Weights of a small GPT-style language model, trained from scratch on English Wikipedia: width 256, rotary positions.
Each number is 500 + 40 x the weight over its row's rms, rounded and kept within 0 to 999. Layers, rows and columns count from 0. Numbers have three digits each. The size before them is the row's rms in percent of the matrix's.

# layer 2 attention value, 256x256, rms 0.0607, rows 100-255, columns 0-63
104:554550472483525540421469475491517456433527504486534439476453507483522538547439438528515530536491468529534526465534510535585444464525530512548542547533494535471452539551551524496478506549505486
120:567544506464470540496488496442579523523494503444532515482468527506531514472540450544473444482520458529514547514520553530498591508443408506534480484450521417498463526541528512458458587488593542
103:513492564487500471550491496497500551455578533508517519448525494539466467506432462484492519532530523413528504494515496549477547468472445473569541503526517566557499456491525522547526493442472637
103:560441423479512480536414565514514463505488504485506508529407505475528434498601464570553504493548425486441458532455561531459486514502497511478510481533402537447517505558424461488479488442472484
108:471511494476519522483451528515615494437524494490421416468525486505524449504528478528489476527540514492437446442542455518504474539537471490453483477477510509489475492498570507439540506439506486
102:472506532454480485474493476531557485454521416508475474506551530439516609441505524492513501516418515513489563536494481460466514415425531514553525530585450507599507510464438559475499467478515515
105:527534535527515589521506489444460469508514477459452489558485479521545502490509495494491554493601554425511509535521441484452457529508491498588549520476510545441470568477521491460486420500542518
103:415537568541487534498488404488553486528523458508427517481539452531506451501496482499474513554484480484481503458430487514477494506491508480506529579519399491547610539512459531484446558495564494
109:478489558525530485519537504502427481481503486469505496487514480448441560464524553484450508541593539459494529506446517423502454493493465521581469568562519445493540536536562588492506503519489519
104:471501506561449446450515535498534591537474475457530492517563449541502456487498516525427494547473506516533467531470491488497502498407536447478518548518534492519461443480478507484487532492521514
105:464477506556481498509476494541443513542498514518518467479559481511512513423525482575553535493480527434472498559514523525417517517516517450549509541522540464578490571505475511471533469478489528
104:459532549515465512409489471440527453517504585462502530511486454529507466472514532490508533549524495488449524526448547516539438517513570507539477513500549574493513489549470577461447500498528472
104:445485524572589555612534589564558518469532527515447539488531453497531522539500500498450539445492528490487475534493601492524490460468496568491539501487550513442526515424484514516491436473491518
100:497491490464448447503546480506550577463485488510474473452468518487518469497534495457561495514498511491531450507476545518565508364581425565505468530525476500476510505477463475458511522496524450
100:489540486515542566487432538513501450436431474464495522487555492476545448456441486517511427517503484486494539492503490509462489451563472499481517543476531447500431383485409538518480476515490461
101:508492510569536478570492537505484587523426541467491518541515521472493530523436550452497543504493477425457572555505470496513491431463498478545494497494545519518544523478506477553478454524430516
102:541509529501442547544475512474534501502534514439482524480482480479435499505534540489514581413468478512491401504508486521517549542546491489437468440433544474506501459482547451463440472563436480
107:478435508461485545534488540533580503434533473451441573487496537508515479521498473500506533487464493553516461473479495522548439538498483548443528475524532561502499533491514490555530465450566511
104:472516493515503589489553479505492562548456505499484478559541499466528508485495426442553535475557487471503509502512480471581478456469551449522480475531521428469543484478487515551559452583490445
100:514556518552485492484533510514541502389492451460503479553457467528511544520485577557435550490545429505440520476472471457494499513446504522430490400425483526507563492520525499465549524458496443
107:514487435459504482493439471457535506530520480578565530542509500444513542398429484485541439513570529463534552478522527525558514469500483475481520530571499444490444459492367535483481506589528486
104:523474490520520551506545530500515482454638470497430420477572484451520492482491530501573500483522466474489516464374462538487500452457467479516485427404489515519501478545541459540496610507487468
096:516464452510484577494526549453530495478569546526536477525484524502521496547484531485474509488508435472553465535375562575588551486518532517561436520525494516543458507479472504518454487530467430
098:480519478506506505528418518532546485455469537498511542518582496422503526458505558565565473538474512441488502521436469489574525533469500493458586495472459446523487492505454483480518493541494579
110:482508479525442507517537499529546479476481516528502508474421461471547540488434444463535495488462443439530445461479484498567507510542531435502471527462468466482484509517483551516432580567451554
112:451456490587576480445513506548495427515480556513506441433393448486519499497552462422543462497499481517504449465572504427578523493546491519486532535450464474511482484469516453482535559531484444
107:559499450531471541539434436447528528512506494474452488499489556473472506518513446504522489478455445491514487483532561477441560537525442524511499535513533484563529449483489452534539519477564497
103:510454448447565532587593511505577569418546539556567547492600529540502503464446485509527544484509453521494453521485545425542527402468512520523437515548499568468529430536476504507526531538429521
101:508482561447446500487515493504506520501526410513531462509506524436541493484564554500482536524522523497455525478473478488469503455538452532445472423476523462437518448430538513542519511545490461
098:483533490442488496503520486483444507463524448542526494499515535502492438574523490466471440496496514508481509474481439515536478562543521492514497583509505424452519480501481507530504547488475507
092:520520511480556510488552467485462473545562452452483526458520521517507521515540530577495530530554577433504498467551493511439469498486426459452515458505491548514501545481527537448544499621483522
087:524491404479454542526470450488509509471461550450522502463451507418430520453485535547511507527500552455525498481521529539523533478525483463543492467573468489498472527524456527548524526533519489
096:536521492553503520517546581532452481516489507472565491502531470507522537488481498431511557545475465468538432450486494494489564573505502571469533539475465445485446462490496510392515520432549522
090:528525546457535487503515528548537500395520559502465522471488528532518493571525532546412421546480582497460460497541509455527460526482463486510482439536483439493563491538540512544555515451539488
102:498445482462512501481597463453467467450501525572511516452596515522518512458526433518524502491512551472553498484442532504493529443458469449427472523508541443539479468539496550524491510498396481
086:465473499530493580556498412374544485498481450496476503465528560500500430501518541592554452509497495592518479488442491498449543479544525468491464525523500493485443553486378517486528494461429476
082:547497403447479461521542418482448494520486531488512452440453478476474588461539451521540449503569493453476498505469557528481534515452512547447490446543446513449512557500520551473431574520447478
096:477499491487583470536475497499484531626479492521530490502519508472452520494519466468526522505474424542464514497494535484485486516525539473641537474458539459506544475536485489513559561529493525
099:547528435522486464514443541533484535538532520515431465438476481493479502465572452416462485523526478443506524487465484527506485500565583487464523473503480509529477510517569468523492547486499536
097:491490487514533494515495436490471540464502420511540580578513477456393510510473463463477518542481552493515551458465537555597487518435491485499519476537489550510511504491580492528563537529559501
098:433482489473537496550501513537438557587409468464489473481438472478443505537518502472517529515429507525491446505471542430562422484544516466560420510478494492565528499533527490566507437476513528
096:485484485495510403477540540524496497467608504496503512484483445547495449461464514475486557609498550500420470448573505506563479531487553474500434513504518489488485484531555518551483452500494523
091:540449517463444584501458558502471576502466498476480511521519486479533558498522527470478497452418424498533487513509494503510541480485493497509523454561505497522508557478499474453505511450488489
096:542498461443511523466540425508506538539549519591476409456539421573508473503486465530513577440536506494534532423490449539451432510509507506515489478509466483433528481540489525567504513507545382
088:526473573505533532567570462524475478545531515552537475512519495515420467513492495557561540598604466512521474493457458541551483502488525519481440443553549524497477428526524539494438470517499498
092:425484481516443531424492485524528479487490484454529477422497490457540519518564489448542510489562512406451515437532470515575542509518504529468518524502593439550512593495508487487494528514534461
097:525520475515555480565509557470503491453481486496527482521492514514486561544528553463403528468527526537434554500477477452443530478551566520462485518510489474455480507482578530476428525567476546
088:417504469522529489538449546457509426525515536500540452499570433469421490436485511515502473491520476506519449509511506467508508588500523452512469488551501489495470502481492506555562550558568512
089:481461485498540484481469588449510501525562482523493468510541475514452522471522531511505453496482526508425514443522442494515449558627463534527507465528544506458562547491514420428537471492481538
101:521428521493463497488510461516522467489483526521624499546576487499506468484493506517448556533422533426586494544513485524475486492556540496412480535493439534445504465525438503470501537490484501
095:571463478509511481471480475524497542521514480623471435467484504516494541476357497496554464548447564496532555565519528476480453464474489494491528542482483556529396523527511496509462517510482593
093:498423520463520441463517559473469441478502503476430540531513522559458464487439480457514540545423525470535454503468609554476461523488536462463497428468458446539519466491378454533512539484436475
084:467396482471519569569516527502530427427486540448498567550488467539560498489455471523548508460501509526457588482556543476494491506434530428517392455503508506471535504451506511496490515501512459
086:543439555469491468491467462483552551474495450503449495425569486452463494520512467547492446477569481464491465428468529561483512537474490503517506523472512470448468520512524543445522526512529469
090:473534510480589454530508505481404507521526519550535471487424502477492532439466542592498454528539539488516536571559469587511498493533473550467454533513475528542515490439494479491499557500489530
090:473506462502480470477454529520426464544548513473574451516454515518498506453534489518536504519492456437520507546480424448536509497464552448554533556527423509453462419575510495514481482536444572
087:500471440505500499465575481425482472488463449608467519471411503563520403496520455474468493427514456508474581531540514462477470476474517496476428522432535452486530490578542516457471533427511488
087:522525514463449446444546451557457546495525491571530400489402589561460541553456499518480498505452534464480499516516429439532507555469473514493595503488545535387478462450467519426458505491527421
094:517493476450491452531478547527470471509580476450489548459522471535468457503446485563506482499434544547549459421522538609543463443502509465510413486512472439457456516536496569467498482502449531
093:480476499538494528511514465572462494508570514530536527445446503509483519479546425462497513392493476458510487503538520517465466573414503495474490493483422506481556444449469531563554516411545519
093:418525505526481511538513487520489491484503548423551464541542495483560497508477451481554515491543546480452433501527459479504444503533516556518555506532533509594464492466566426483447561519484486
095:592486474527556480482498408460526480510495640545543528556451477509488503528506557462508465444520469430519492488546511589549490440519463524475558535555524524474458487418522478489492517496540498
096:583467540487614515463501429576595532427503529504479459514544433527517535484542504439493441523547583552430495496494468549457523476461506480488465570442526475450481525527542512522446418473524499
093:477473456529518447438492435496388523544503523589498534505461469506433502512571457560464562435495545529521539523469522503486450468494432544472511527525466536575560564550499452412537517564492528
101:458466488429525457495405531477506473499506484526431479532490454517543506491536513421501571514488562563470592484472527534456490529491551467485512519506482572541488541497465476538517541494499441
092:476389536512508624569510470481498539581542422426440505482536515467505569506560493513553515498499501530452459459510515455471567481547551552483446508469528424500557456462493511522517450493501527
095:463521445417466435571536531533469477387461491569519452481491476492460475505439511502522537501476535507560465441498522480524460483477428444479553442514528415423539528512517571540500494591561484
091:474496530531480511540519522431484514519535533546437515502485473472551453545535490566539482517437517538451473534457451533565459505497441543465467499560497474643515532522547506549478569553452523
093:497502458462466500537401559489510557520500535526541462455477522430530501470527486490465435522521455518522499553403506500503498463511465589487505433558453526454497468467537439505558432483444564
093:505485420506506489467488514452540511471510488486574578447456504490496481485452513511476566460555494495496513477573502512510538472515509453484533491439499515444515602402531476484477449499547563
093:445467466539489510456489506452535479502510502550494490502452518506501518513560513466508551499493498429478560498455521493571515589429488503445503450473451509466518470527536454532541562411548518
091:500502498571554565464478451541476476507549498566516450549490483484520539510489523480471418505481545484492483496498470488491533449529545460545488524497508521509479516463510479489462497509585497
100:487482478529520522473454506385482608509492441447494475533466490536531462496457499494497427503555478447512474539486514475489525463477544543541610477496486548475572414504522559468440488483558528
088:487506455423551483510507487548584567468557547492510436494480480517497510470472497487525551498552436555452477481513456501564458483452495558547418551511535513445456456425459478537465506482557429
092:447583566548479453537513498533527471493488539525576457493464523509455501579464486519524442494455501436520523407552473471411530495459482518403521489500534521482590524488573490438479472521509465
101:534505516502459498580521524558487550598420423455555496479521473530432549508488505533438486471510490484515523587522546506531531484509500472490546470432483516512413500554506511489525509496558521
097:445486490487476449420514486489467495550533537482513420478512490468523523467539390453447503540500464462547480519493423487558507491444493444493568554518525519473524494482511551451483467450433447
101:452500554453482511428493503455457506423455470439499515543446562553450507485553509430518570546486534485575511544470475515486486465565428476473525530531509611455472517567551542489518524455492499
098:463439482490492455443450453484543508527451535530527418559498459437538552484532581586556469527544521499548441525444447496535560485466487488497477498487508459520479496508501498583499569562481450
090:515494410539530534518445481495436474540474512451494514429455453511475527502475459521499524541517539469444549545491555421566541476470503485574499469498538556530432586531541573585529513564439526
092:462529541529536524453508455515527543511505471548399475437499525525525447427503473576492542511549521514530537556501469505497548478544490504451507470567496590554495559462475537481485502530471497
086:540479493456507488496553475525560482511467560506492503500441436451458489569472493495438448490469496524535497479492482518460547491453453557466548509463538475488481503478534493510435561486483531
094:541419477476471553496482462542469479558447463543513421512492502439518441538516437498533505492510477529510420473453563526510551500564513504536516531495455512462524560490561430504503577468505536
090:403472468490507525473425446525544519517483462544468511507456510484503563539474473584475475562570602448444534494489493539502451542422518497491495503458544524562537475513522574507512542541493408
084:452460470477465482511517466489408503497492472592528483422615412521470463478485523469556530551507451442510522471507534462538528428492444461441492421503524508441545550497469505526477447555486490
097:495492477471564522492481584484546507540457469480449554465543525511477490520542509484492480459535469461536520512527505502421459598512493484558487474491416527406499453610515535510503478494460539
099:508459526483538469568513512430555487459501579590543524438514527411511492473485567501497504521481533538509525466455572441523476514364536592493483522538510590500485542563470491455548424469592451
089:544518483506549461437514500550468574580477523528465503481562444492525487498510533542484446509516523458473478590510545549475545562462461469501552527494557553460498488473572528600523496505490502
092:486577458473479479479536536437502498521494516527553477439491524448506480502514539452463502517574522422504514489434496480490522460488476509523504471490520533535516521535437551515498485495439542
093:511475456451460503569524507488504510514539476400492471463504523502473514478512510433491574553501452466453471450473538535443485508509438463530474539436518459447486474520545545524519521495485512
091:535472494498551443514471564506494465494476551502534533529553454495434493491533517513517496449421492532545494493492531503557510508521441473484539469540400460533477495520484476466463454499541472
088:526486486535498472495454527511487447467533576664467480506540430518512438488501526625489433458441530502555494463488485470579581488496441514477549453463483536562427509546479536462441450508546441
102:538416502548562611525519500440475488434530535490486462558486481506553491500550504450513507529462477562491477523445555463454520436449476532519457526453489518579462521560489592497494463580513503
098:393521461513471432443517447462520567497506589436449482494476509444512467496494522528442441508502521506521485465495523528479495524486483470542515476515527470507582471492519496494473540468536560
092:472502493474550518461474514495594498461416540560473502530431495543460473540498449535471495527457532449533563479515462494464491481439500524487483507528453572580437447523507517541491518499560479
096:489473474506515510509566550445478508462525533522502497412442491491569509530513529481451449445547479526446442485498520530564515506562541481464455441527470453512442521465490472491504445443408518
091:583541404512525570528505492481487519493567414486461570501504501509393436514504428483515491439503478434488533500479504498450526520562487492590483486496555552571583493548530472524454548556505585
089:461445495537531474514428521458440511526477501495530543528554491537542480482464493522459512505507499465452545453582513572563467553461468507414487501504505452547492423452514489520522415505478473
096:501447519495546517469464511554501586520503404517471517417492496601472524602437459509463498519500487559528509479471585477499484506541469478485498570475556524510505550524470552498496462485551485
097:524548474469575484486523561549483434483477472511460453574485552492480535433508507466523496501521560413474533521451382531470516505538575437525481482548542490529500485494503536486487457546517579
090:479486517578465505526576472531525569488437514443442531507497459535524455526485541457496467493470509492530486538584469506451463526467481550503482510516493571510549492494534531492545452517510498
101:562507482449484513472476475492591529571526481608474488471522536490563533501497504569515565528571514484495533388544504485491491513574493597508459472517569485486463462498462452551491520465497431
099:490477481463457501511509507512436511488552509505502482507512465505473455527522426536549549393532515445494461475505563494565499521501445508466508433476448423504506518441521444491514505420490484
097:532517515585527516543529510496514440432476506461425557468502461536552476516449538548513520469535502493512437475499522523539491473438442484555533519502498507513502523471490498493499478418500469
096:515518423441521501482469506512505543460483445465589447510524493533465460440416492472466462534433386455533524531536526500594560449454475570548471447485465495510477482478488470528507435566478542
109:465517496503500420486458492493567490581463491512509499476457479466480458430471499516543462504451485479512446527549482471519488483538532532527444506574483475556568459592501568534503469494411529
096:482531528476507516397489539528521527459588510504496519468485440496497486469533507406529499434553444508518405468467508456464470526476549597509485491535513496494481495605484450540562485488507549
099:502483514507495476476546470455511534550464447483492552546491516519476499529516538479552446503550494576486579469543512487574547518505456517568518509489512530527483495536518438484558491482507476
089:532480440427525507539441442532473553487459485469391470480520498529457512518505476494442579509424476544379536515468528537431515550466508454470488436471531522558486481518529491458469474482521493
089:529493510566614546474476514482503503471512481515477472478478553471461515508412516558469453531433514457438543498518530554557556538524475551529479519464499474532382546501540526495462453481455421
095:422481498515490453449560538560455437466482479458569488552584503526450511541549445510487449423491508515543428447529483501611539508490469560507458487505455484566523480566491425516483502514459587
093:491419546576537577474487495500468518460505608530525463508559491549478509506461527511408512485520485496548525600440453508490480469462485449542483481519551561481495522505548530472514421558522397
098:526502416483478526378474464473467494504486527433556499471485495507480506482431548500504513474506409499552464521552467455474528445478463530578522572513533477519492436514486464473471474492507503
097:506462477413523515518392530509486519478511449506533520480501462460525550498511472518515437514497526445517489434508450504547486520455483504538499505501509545510457486422486540427472407493545473
090:538514552474532564487544489507449544500521509429480411447520512481466484469442522559555609500458561485466545470527518492432528476492557496467551549550543545550498525566502515523439529523536519
086:485443502564516513498386506498510450511417534526521487514547513520518545479537520491492491455495488456454487441460448497506495464484505483503546494509523571530440532431519634532400458521450540
104:546537532501507396506521511464433484601560545535481575464514460490431526503496500509536474476523513438483547440417537448508443505485489457514527431466542517442476517482527455485444557479543514
102:533486499426559526463512464500474501516436534497560447555520577537476529602566557480489521456497525525532426485446508460517505463522526493531508538477466464451545498468477556521488560542466475
093:508484440513494545543469498513510478491493440440504514482490558579457480504488568483506486457479527474533492472462513467435557466545496501533521547557525532465551534390483504549449465528514480
099:553445509490511546487519508517471461546526463455460442451512522504510467536480513547453477441488594497452500486469507491451498546543492539406543495431498495437489571480553551522478480514519494
102:451486440509478546550470529508431432592472500464560555523485521509586503486546524529579453561522485614515544518444491494511435480454509492480481504509499458497478488562512486502540412572476501
092:527542369502534481489466461574442475462458474522530492519475567525533437508529438467481579545486507502507483511466515470572540512518535529414441568448420466472519561542470498489542469506512544
092:467453478456600443475513481576491555526587470501505572526508524524478484410570494451517526511479406505449457518522537529552541470530496493550449502468438500593507533451492531499460589563474518
097:469471514481547458518594472506465470476459505372506515492568471579575519487528567522541520455522461492451462499479556461449459498484455424458495530457556565520471492534456546496528521454542403
091:504526484529522491494476473457447595543483466446472488518513575483524543470510482470500489472537506626539471500534435552524451494443565540409507455482495481527477540446517502501442452574442549
099:536526478530529534557455453530514512490473457521491522532464576550499492497512472548511497537515569521499415485517518532495449480474535476514487445456530536450540441568500474525524551507474499
082:505526460540484510603507443474445495543510458507479518485505520517514541522523527504533486485449468488556494495420548468482490448398523509534500555440481534476508555424456483463478469502568517
079:529490499541496488556461517574486461464499434440458473404583524520497433532509452505486547605502446466449455526535487482493417578515506551528479542477553458541487521481584420446510602462495480
090:460448541507498430484520482433533504537550534446502455511447479485440463519496480519498475475524460493539490480601510505489562461444435543511574464519527529443523493510518517519506459561515439
083:457504472501514546517577477503522505456493566451481447471421498576468550479468512584537544573500533481549488462516511474505459571483456476507527481456566389491475424505495504436518468529468536
080:488520508460554521460522490513531519404451455541513482491486475491516509507433515470455444518552499536537486486482509467503475473583529505471463496531491458538554525501444415521533489489479486
089:514377525572521433497484403456545530432529476512532606543526443500440485494504475482512469487521481553489494510499539486592496500431501447495484514483434479554520535512486479506544467506567515
096:461507535483545433511486533528514485501499509531422476514469512481528515466542413463538466474518476467409501502471472509488552496539430502477516533567477547528513530562511495418501430548607541
092:540576435523486504507469462539550484478379509502386514520473404467502543547532452511561488521517483531476535515544501541509512584519497465548484505373537535483467551437528566467506563503448499
093:510491501462483502509542529590547500487436496505497572512475520518538509504444504561456559516465556503435543490446466431460477518561474495466510491587421466521499510518488561468539537510422547
100:465516450454503486539454506497548449487559524515520528510456526449556514525432409533596502556481510490469559407500485496475490506494551478513511512554542525486433487474549443432545454499480514
082:448550488487474503412570522477461535486572480515492477474442473501551463461512546574552478504540557504542491479522519523491528511448508505475498537494539439401567537505487574515478541481489452
090:544526471545544513533433535561481521520465541441425532511467486527484495448492572431518486505488456512529433528464540456487465525465469552488511488531434544484552469516437538517552501526448532
095:493494503576484592517497468559425480455522524482515492505556495529516576516420536497530495487420536530499635467471525521459539457432518483523534567491558492480470430471546495406438509452523555
085:515531554446482450520431561514489517515509553464474488474508428550480526480610473570485514490502468392471525483537395407519553441497552566537493495560429444567410567505503449508461507553491524
087:466467487495461485440469489515417510510537506525530485453497519527531515565467470518511520568504503431467459426546440498482420555501498506503456496499553515482622553466501497480531515441549541
088:511541517514530491556559542570496527546518498537538517534526486454498478450466529497506563554479529492457507470613491464548497581499512553458507457508549421517548520489522471545477495517425517
085:551492474520442517535540582460516484567484493536561486471522542511536569490517558473525555478458553527515457458528473497511466486411477493413445452525522418538458549430502489532464501517520492
081:489497535555525514519454515553501559526507439504497495485517477524530488504480519538580481511542554534529457477422519508507471501499540525558538513524562511578581455540491468544575496490453550
080:461489472469521555567472425487454524538494427448522530504481444508449436405479556505547510581520471509462510481504404482587493597516529559545485495508464498477570560491460508634525541500474437
082:465532499534448520468529483457493424495508419493483473513473549449534493584454548507453434451460524519499468491464535513543557426499541498484443483477512536442546446507439523445484522476491464
084:490562494498439539580546479459540432527462493468453512499505496571470587503590558540463588525507518468486538449482483510513535475481513526470434483545513541457510493505541433476545451479490533
089:460555474473517566490518533508476496423442500537562533511473498436548496515582564511470499463517451470569509554504519507525468560524513510519437509505591483499506463550493461496497515520478475
082:490448530557522459475534508520416498533438489512561518566512479504471485524515579491553526505570502506534606434516396512542443507441592485480462481464450428488442501538533512459458541509548498
089:440510548523561489555520446446499516520429502482504499533563514548463557544521430474444476459464466504471504575440470490492496466552532438592502467506465480494504473488449460481515515527460521
087:532462390497479520440482453421494537565483495508485404461478528496526505494523480530480534440462502522464572482528527523472471443594547529485455526458534440481470473544457498581508554502478476
092:488537527431442568533545510480534548468518482461492477493562519505489543501459443535487489426424482548466572525488449543497503462511473523560573494516602542474546486522443501459499467432449514
084:481544532479546493495493554516456488498479541504523511545491478442505507490543507486511495522474506508540442457481544464501508492517541501528484506455466514446522596444509536560549487464555458
084:513538503541536530529503516535496526439509541565481522594512559505460522533497494504449539488510547504506572452525457529500567498471522487511531529455437528513411408494515431544488507530495530
086:486467590457512494479502599537483467513479579491510496535491474492600512448546517480442532535480572476499476429511461468508464551487445465488499534516552482445506506511531520395527593552437481
094:531411456491484449462525494586577469486460454581429472500520568447489468491510545473517548543472531481501485477509527493456472535516457514578514488494423456443522491485527510538570501481484556